config.toml
n_layer = 9
d_model = 192
n_head = 6
n_kv_head = 2
head_dim = 32
d_mlp = 768
vocab_size = 8192
activation = "geglu"
norm = "layernorm"
norm_place = "pre"
norm_eps = 1e-05
positions = "learned"
qk_norm = false
attn_scale = 0.177
bias = "all"
tie_embeddings = true
parallel_block = false
init = "normal"
init_std_qkv = 0.0276
init_std_o = 0.00652
init_std_up = 0.0276
init_std_down = 0.00652
optimizer = "soap_variant"
lr = 0.00798
beta1 = 0.95
beta2 = 0.95
weight_decay = 0.018
lr_head = 0.0108
grad_clip = 1.0
warmup_steps = 200
schedule = "wsd"
decay_fraction = 0.914
decay_shape = "linear"
final_lr_fraction = 0.05
batch_tokens = 131072
seq_len = 1024
doc_mask = false
train_tokens = 458800000
steps = 3501
dataset = "wikipedia_en"
Each number is 500 + 25 x the weight over its row's rms, rounded and kept within 0 to 999. Layers, rows and columns count from 0. Numbers have three digits each. The size before them is the row's rms in percent of the matrix's.

# layer 6 MLP up, 768x192, rms 0.244, rows 58-121, columns 32-63
113:485492495501517538517469513495478528511511500506506546528547525475479489504510471496503428471556
105:510458443468548504541521494488520529560481480531527498508499457522496518478484521495490540466521
103:507530528485498535528469497504553490505442499465454517524422535507471530501480488508476488503538
104:460475466483523511513496495506517498493523502481539500507513508461463470452496472497541448497475
093:496472478473493563510516520502441542504484483493473426538523471503532521512494513534528510482507
102:508519490495545522518550501534487475532495476488543526479563505487481534489515454515508445499522
088:467534519498507498540483464502546468540532500522524477495481461501461487538480465507511515461499
090:543523523536451473498531494508541472464554534482524496520476522518493478496520485491551484474492
111:453488506473504484492497510504505548498502526498486496516515549498525467481498482526522502488484
093:524461496493494515537462481493545483524503479480515476498497518515541509497490506489510481499491
098:497496452498536481490494549491483504493479481498467495495474498472468513470508511493499506483485
098:527472461563537463506534495490495506529463496457512535488506500509512516519499468526494436516512
102:536488520456532505519494531474499497487502462526510475495480503548486508479505486495526535496517
110:530504469484499472516451512475453510486488535504475477489505515550489490512500507509531488506527
108:498489500482515525516493502500498508458512483489486514535499517496476527472460556478439509508480
105:477479519496488498523513469487504485505532481514498490479474478505532485451518458476502470524470
098:487492473484524506468478500519512532486564522508491500527490467536461487520447498519538508483466
103:561492511510474565484488509472482515485487523496519482483501534496531486495463479533498501536493
097:460481523472494462529493476505508511496492497534538509515471483541526518467481513497512496515469
102:501510482544486475499524491506484487514564552465500463466491527506516476494490530481522493519484
096:533533468516504503464505517453478528503537507498495480496483476515522516502510532489494474499517
103:478483505502463485572510503530525478469527510502517505489481518512539533502533488504487529483539
109:511523506504464481484473483469487478530483471517454454502462510506511464521486505511512512483535
111:514486500513468486540507534501495499513494482484514538534484524506528510515483522507537501518549
099:485480490518479562536472471522506536482501532477497501488475455506543524497523492471476542472530
102:495518487503532475519465511493499535485484518490491510478534475576496489474522503455534544525498
097:509503499526489512489511479499494511494460506543495540478529509502514500490479539509526543478531
105:499495481487484509452509519545473531465543508471504464487461537524541527448508461526526494538528
093:527466483485554489518496444485486521506474485488489524492457514504529500499541476522535511492479
105:460533502473508494513514482514506485518463483458480504508470513532439470514546509519445475490521
101:481504506478496510490521488511527482529549511509531554486464519550487520467527474516541505545517
098:514481448538517516461476546518526507548530485470490485453497509516486497474518523535504517464508
099:505495479501515491538507476544511542515523530503480524512526488504506484507458543514530514497460
096:500499465498523503439520500535468503518510498475513492514466538486512495461458478498477542512456
109:506520474465498460500529502500486521542522527516509495493537509472466501529498487511470519517524
104:469507488494493513442506481479428513553502527507492484453513502498508505503455503534522464463492
087:549506533491471474503524494530529469492500497502515512533509519494528486510508487483476471439487
104:571492486513502500505509506533477462503491515530481515506502516472471471516464462528467509468500
100:540466526482490450523543477505489446495506501504506516466540509505484487463500492489486472552502
109:526493548507512534459540489482533524546521498517485515484461481472471436508504497468488513484544
087:525489542470473520483537501512510493475492522486511524487483541484464506529483491481499470484555
106:515493540439529503528438494521536525535498498517490513505523489501518508476467485534524511507431
097:518515464486470522505502497486544526537508492515486473519520495487505531476513482514499508479526
099:510498526503492503488538493498493451508509528475510527510471487486500528518475541510445471504471
101:527483519490501469528510543510490525523502489507514488502498471530512546485507522496500523490532
088:557487490516505540520479487528494472501475484466541472522512510475551507470509468448473484473513
089:514553528468514472515507515497478483489521478475516489529514490502474517525494483507491531559516
110:509474516498487465536507501483505546502499466498480528464495473508500451499518515496477504503507
102:478507544502496514508475470478519491478462489482536503525498508490524500452516477486577469507495
100:524512465450460502468475531535453476524507492472498479491498530557508509510501445508494496467571
100:495493549505482469470563473522483512475453498538448493542492520504515520492521504508519531475501
095:529518464556536526491532500515493546493464470472517501450470516513496493549513503449501527500517
101:499524506510529461475505490498462517473469497502478516476537461540514489509528525529484492483540
081:538489499484509512534477515517485540536486497503541467501544539474501480482528519500446502437495
097:520485517516511510486456521483489482477519510537474528501477543535468487460482507466472503516508
096:497506507499452499483510497505475498533479538501519482498537498492509515506490517457505494546517
091:524494493483489481522510515522478474470481556466455517507502518510515484508528505505469545538520
094:474492525539487527501519463442513524505532497517536473511516529526507525523511491521484518507528
107:508530483488482511453505500481456505499502470532533514501508488462479516480489427478513512563488
096:492494478475483533537481498468490472520482481464568495538481464449489472502458531505510526487537
101:481523493543492490492503525495471527497495513513489483525546524503544476474528484463507468497492
091:511519527494537493514500491491528515548485461574492518492487497522521494471485507518509478499497
096:528507457474522536478526505509439557469529549469490514522462458475501506508473481523490494504502
093:524462507469523512467488478449539489522514516559558500514489523536504516448544488490477496450488
# layer 6 MLP down (transposed), 768x192, rms 0.226, rows 58-121, columns 32-63
084:489502462478556482483560480513476533540562497519491528536477518504515508492521490476471512512497
103:453453523467491524479509526502499486481543469503514503490481445464494516472481482457469546479470
108:462517497493534489500474517506457496471508463536488461507476537482516495512479532464503481483467
105:509514486558527484498471530522476524481462510518497481506551503472504510504505500489493502488481
092:501519505513492542491532505556494478476510470453467455535512490484461489539482489476551532523476
107:505489549484483520487537536500512515506517491582522524521507512536495502511539502512521486523490
093:542519478537533522490529468521492491499468473545510543509523500491510542501469522487447477501505
099:470505467489540496509503541553484485495490526478521498485522453471469481506504511466526481507482
114:417486501500487497570492511478531490463484509492501485518516471483542496527508470479494523454516
108:477505467565467509524517475547475509484477488511506503507450505448497514560478501500460469491493
112:503499476499518483555508492476476495474522533480503456529469509480504494535466456497521481513510
105:500538510488545551518543492484473478438521487483495477493538494531489507492489537502480499476494
106:497478526462519517496473528516514532501466493477524501468565489506517482504477476506517549460500
115:530498486544483489494505523528509492485498504495484470487493442457441532516446505452512485517503
113:491503562500505501485506483506510499516483466493515519489466525515483502520493486479520482510487
094:479492510511524532510458500482522489427520481502490456516556487525511464499437488514530521478494
098:491495465484461544463511467574514514479495468481536509519469544491552492532520451517498508512533
101:521492514549506487480521560494527478534540487512481494510526512459511501496543516476507485550482
093:541492462468460478467494522497516468491542491487443513520479543505495487529544476537510488569500
111:460483498478546483495502533506480553447503527531513488459481521512491475463514482490546510490470
096:546469531534476513502487519482528511513465501482530494504483517532497511486506555487491492518500
090:520492451491480479518544500472494513518544503478474432513550535506511486493490448493488467516521
109:483477478508468507483522461490549517492529523480470466460453480529506465529512477513517487472509
106:542491492477472504567491499521459505478507467482486466518503487439522485540492473547464465473484
106:480499479519509491518488513521484475505513477436526470485587499503522456519510506498481489483536
099:518496452504497544478543491522507480531537502516488481502520500475485456468468501481482466525536
101:526518511542501498483533488506510532497484548477520540465532505509535467501509471541459490484463
110:510493454478472467484518520519493462517490544472511465480497499522504496491493489533484506512542
095:507498477519476491507498495460512508498552515503513498486487432510506490504549496506487506543520
108:478528484522535504541522521494491493481476483491488471537523479442491493444503497532482521531483
099:463494488474545529508470486485471531582497494519479532555476528497496491518510457511519506506531
101:535519528493524527495462487529496541543494477532483561484511523494506526526523516527539485512521
105:446499519470495501529521466449502488470515498505497473513437511580486516484469509481478501484522
097:520475487498464508485467509489476500485539491473521477470505482489534492534505485453468467486495
102:518444467482510495491488458472518469481514489510463525492507503490489484505467497455475502484517
107:500476531504489497482489474479512507497530485518489532508483513506458484549510496529468541435436
094:484503488483532527472522535492496517496532507451508499488499475491497459480512518464507495481502
104:505528508571510501485480511499525507500540521484493499497483507468529503448485509525496499456485
105:484508494520486546485530479501522492544438504533498489515538489468478493505500502505467527485508
119:482494513490455455501469534511521504465505488540511499508517505462491541505472483504488487498455
088:514499479496481500489479502457492519526558492479483512511543493499508518498522517490489516491511
099:511505491484491502540522519485459503486518498504468492500532533454535522476499525494458483484471
099:531526522538475516527453539441489463510503485497484556529514519519473508456554499507518538456528
089:520535446543477463468490510496502510536536498465478481533496484497483447541531483524461469519510
103:565549532521526525465511510542494515492463490459506542515519495482484502503491524518501517465460
099:483523526446483461528535500467485526526524512499493530477493519502508540444530486523514490500520
089:501510438519527479498511516544501496484476512473514513440522518492499528545537519540489473454498
098:497434512529519491462478492531473458531518486490537507444512519495495526511492486484505459498480
108:495533497585486531526513468504516501501476497472459506512522492517478466502464486486478514525472
101:491487491533468520485488495508507511530486506504475510522482539460477458521476485477507503506487
107:504517528497513482497449443514519478484463548517487535503494475520476504522489472508519504453495
087:511500513499500542470484538479470486494482538557492547499522491483458517456453534485533454469484
091:460518479505522468484522567556528469506528483507474468516473475513549496520525488501458536500497
089:504515496509482482506492521474524482511488534512479510514519468487522505529458458498557482544517
099:480546520473482453521498497471469498512522549565476528474524531492438508531534456525505481492488
111:520506547493525481496475506506504487528496531477497462522508530526527523495480501505508510470505
097:506503468518514507461509524488502479532485508528517514524503553500490521459499496512528478531502
088:486471442485513480541482492488488523488521514509444460494512520496517477498519486469482506481534
107:495524537540535563534492517500519484509522530532507469478537480532508525476479479485510457509515
102:512505493522488507508512513484534545496492467479511496480462480470487449485519463519524433497503
106:516520528499498504527504492543524531532459483469533489505480465544518505532456524509512542492527
094:527552455516520485489485514503475500495542521491524522481512485538513502531503529446516506504494
095:488535504510532518534478478525537482457496498472513522497481483472520485515478518493544517493546
096:517572526542477475491497505514517520521525498507491509495506492484460536532485506545477486507491
# layer 6 MLP gate, 768x192, rms 0.232, rows 59-122, columns 32-63
106:484443505464460497521548477523464436525517531517515500485489511487499532530477493531504457455537
103:480513498510505506505530523478462487508439500507485471466527534476532483518501497466500506478494
108:478430470506518543456518523495502492508502506499508523484477464468524507507519513476522509508537
106:467489540498449508468527497504483520504498514465495492506454500525455500505512555491564581493457
095:489525498493524502487467501503475522460487484564473487527525540481551505522502510531516481495509
088:490474481484469504509482529532477495524495515491505528508468483517510538477495478515528487534498
087:515510484497487542459486457483511466483537490494465498478515516484473496481510523511488524542512
110:494481468486533495577500478523522495499484534491532484490509458464543480491555477474534465500524
106:483518483508515485513502498524486497536508560513514494497520536510545479521517492521491469485515
106:494471497544497554452459489496562494493529459512517499517493550464549457521481511505522493486529
104:508463466470489547495477540482465487512507523515469474551491455462513548512480507508483524510496
102:493490446492510540501494519497489489501481474464504511511507496494499507484510523506533537452504
102:463499459463508461494463440537474525481499507512443466493474503497516472488498463479500511484489
114:486500528515552532448493465498503474513552481501475454449519485458477506494508496511489501537527
101:540543487510524485477529514528490515533484510487462519489489504506510458526489507446468506467524
098:467532493479531508505488480548444488508463488542506509577460481524532476516482539499494486498453
107:516481439493510543474475503473451489503471498500480500523546460516488501520524478484475500494514
099:482461489445507480524501490475493500498472497534546455475488534500472479480494500504490492471476
104:457466504491537500477461487503478494482534464488532481524485504485522511466531485481505527533479
093:539485490498497494482457461462521520505521476467490500486446530508464480506545506452545533515503
093:491511493521481535491518501513509486499540509476518518478512539488494446488495494458499481534501
109:510531506510477495533489544512543480484509509477496415514453510498521529483502480504527498474455
096:477504499486546523511466508493468485546495550483520469517482514494478479534528472508521511493477
095:514460543525511495454493475534512512536440499481523456484559486496492532497518504479487513470543
104:510515518506493506481507459513466510531537512550529541543460526506495437482501505510461459514518
104:465463510485471523534486522547541466525543475522562494504477526480501494476490503445519441524477
104:473496476433491511485532507511505531470465438522493431497476558483568523490492463521510474527511
098:477511531485504502449561484482531479510484516528485463502490480499519474471520518536466518474467
106:459474455499504546500497500463527566507469506551483511498464497527532495501509469477519532501535
098:495488519495488448481509426471476504484514508496496462468529485491515513481493464491549542501491
102:474492468491501494580498530496545529523448480501482497505489479556516500552475477570516509464529
106:468488502483508499536490463517454501497523487486457485494493491511502514469473539526498539481470
100:515465505498510473473546539530491559493508477488486465474526525557547498539450533511485495520481
108:461509516480504491472525521532499516498562496532497484472460517520489518518457528515461508494512
108:488502459522477509477508476515538531480496508459456545503488503500515505497502530494523525511504
095:501482516496459489502507500476479501492483504454511536547544489455475499533485481471485539518531
096:520490507488580496510544489487480515507463459478495505481498514497535477474454502513508473514481
095:538512489505491519511500455530499471511491496522517491479494461470492497522462522454517497518526
110:503516495546494472477510488468520526475526489485514560451483470462480521456481502488528482499514
085:482499511501523526491518471518502524471530482469468549481471562513499523507495568499504481493533
106:504454495480513496527499539536481474532482503541508481487486515429506490481544505544532483483491
100:487466473543477548476545516505506490520479507502520477528493457490512498503476524523510526494497
090:523551520502537482512543489485525488528453470534553544467468527527550527493493491489510496482536
091:465554465467506531470505525491502510484541524477488465509454534535482515486489525514530442474502
091:504496449492471496541501499500481529506508501539506487526502537517444495523500505447515515512501
088:513496465479552494533496517493500543543495461506509493471510494490475512471484495532508476516484
112:479502468489519517509498477528494545483532514496456510504468543497524475462454496473517525518497
103:485496492495507475498513513533467471464456474466478508498460496452503497478505539459514505467514
093:506482477514513486499517489522497512487498502480502485435532476492527467499519477505456528503506
103:479515479503539543519505534533486513486488524496547473502510512487526468492488557451442470551540
091:500493450523531558465523501509507506530492540539489552453498509509487486508453532513486492464522
102:492490546498468467531499505493517488480487480461516469478481520499514534519477540490530490532504
081:489493491486531523491526509478531518542478501511504503484514517480522550559500502550476508497500
095:493495474509557500475480516539495535500424483502479508500524473506517508510509524472468467488479
100:511452501502512530520528506466533533455512504484511483530519496493499517484480480513477517500483
095:508453522490500507524456512514510496515516496487541523478511495480518468504522510518514515497516
105:503494501494472512496503509465442513514497526506481500499505471495513500472482513503508514508497
110:487430482494553508493494534549533522492491519541500513532509476511504532516453476520514480496519
102:511518511492501443472544520500449497472526501517497465474478537520543521510503527478507499544517
088:477471486461487514494493476503470502508509515539537455524472487471499505481510514481497503510545
096:478549465502498545504487563453482535504494480507473485489444541515468494502493491486515512478469
096:474509494545473527493516487524513512494484500502481477499496484496528528497522495466496522547513
092:498484482529538515523486494499487532495480527499482543538460539501531464484471529485489492484494
105:510471492487543548490487474534508516497512541527476516430475546522502499520422464474507469545516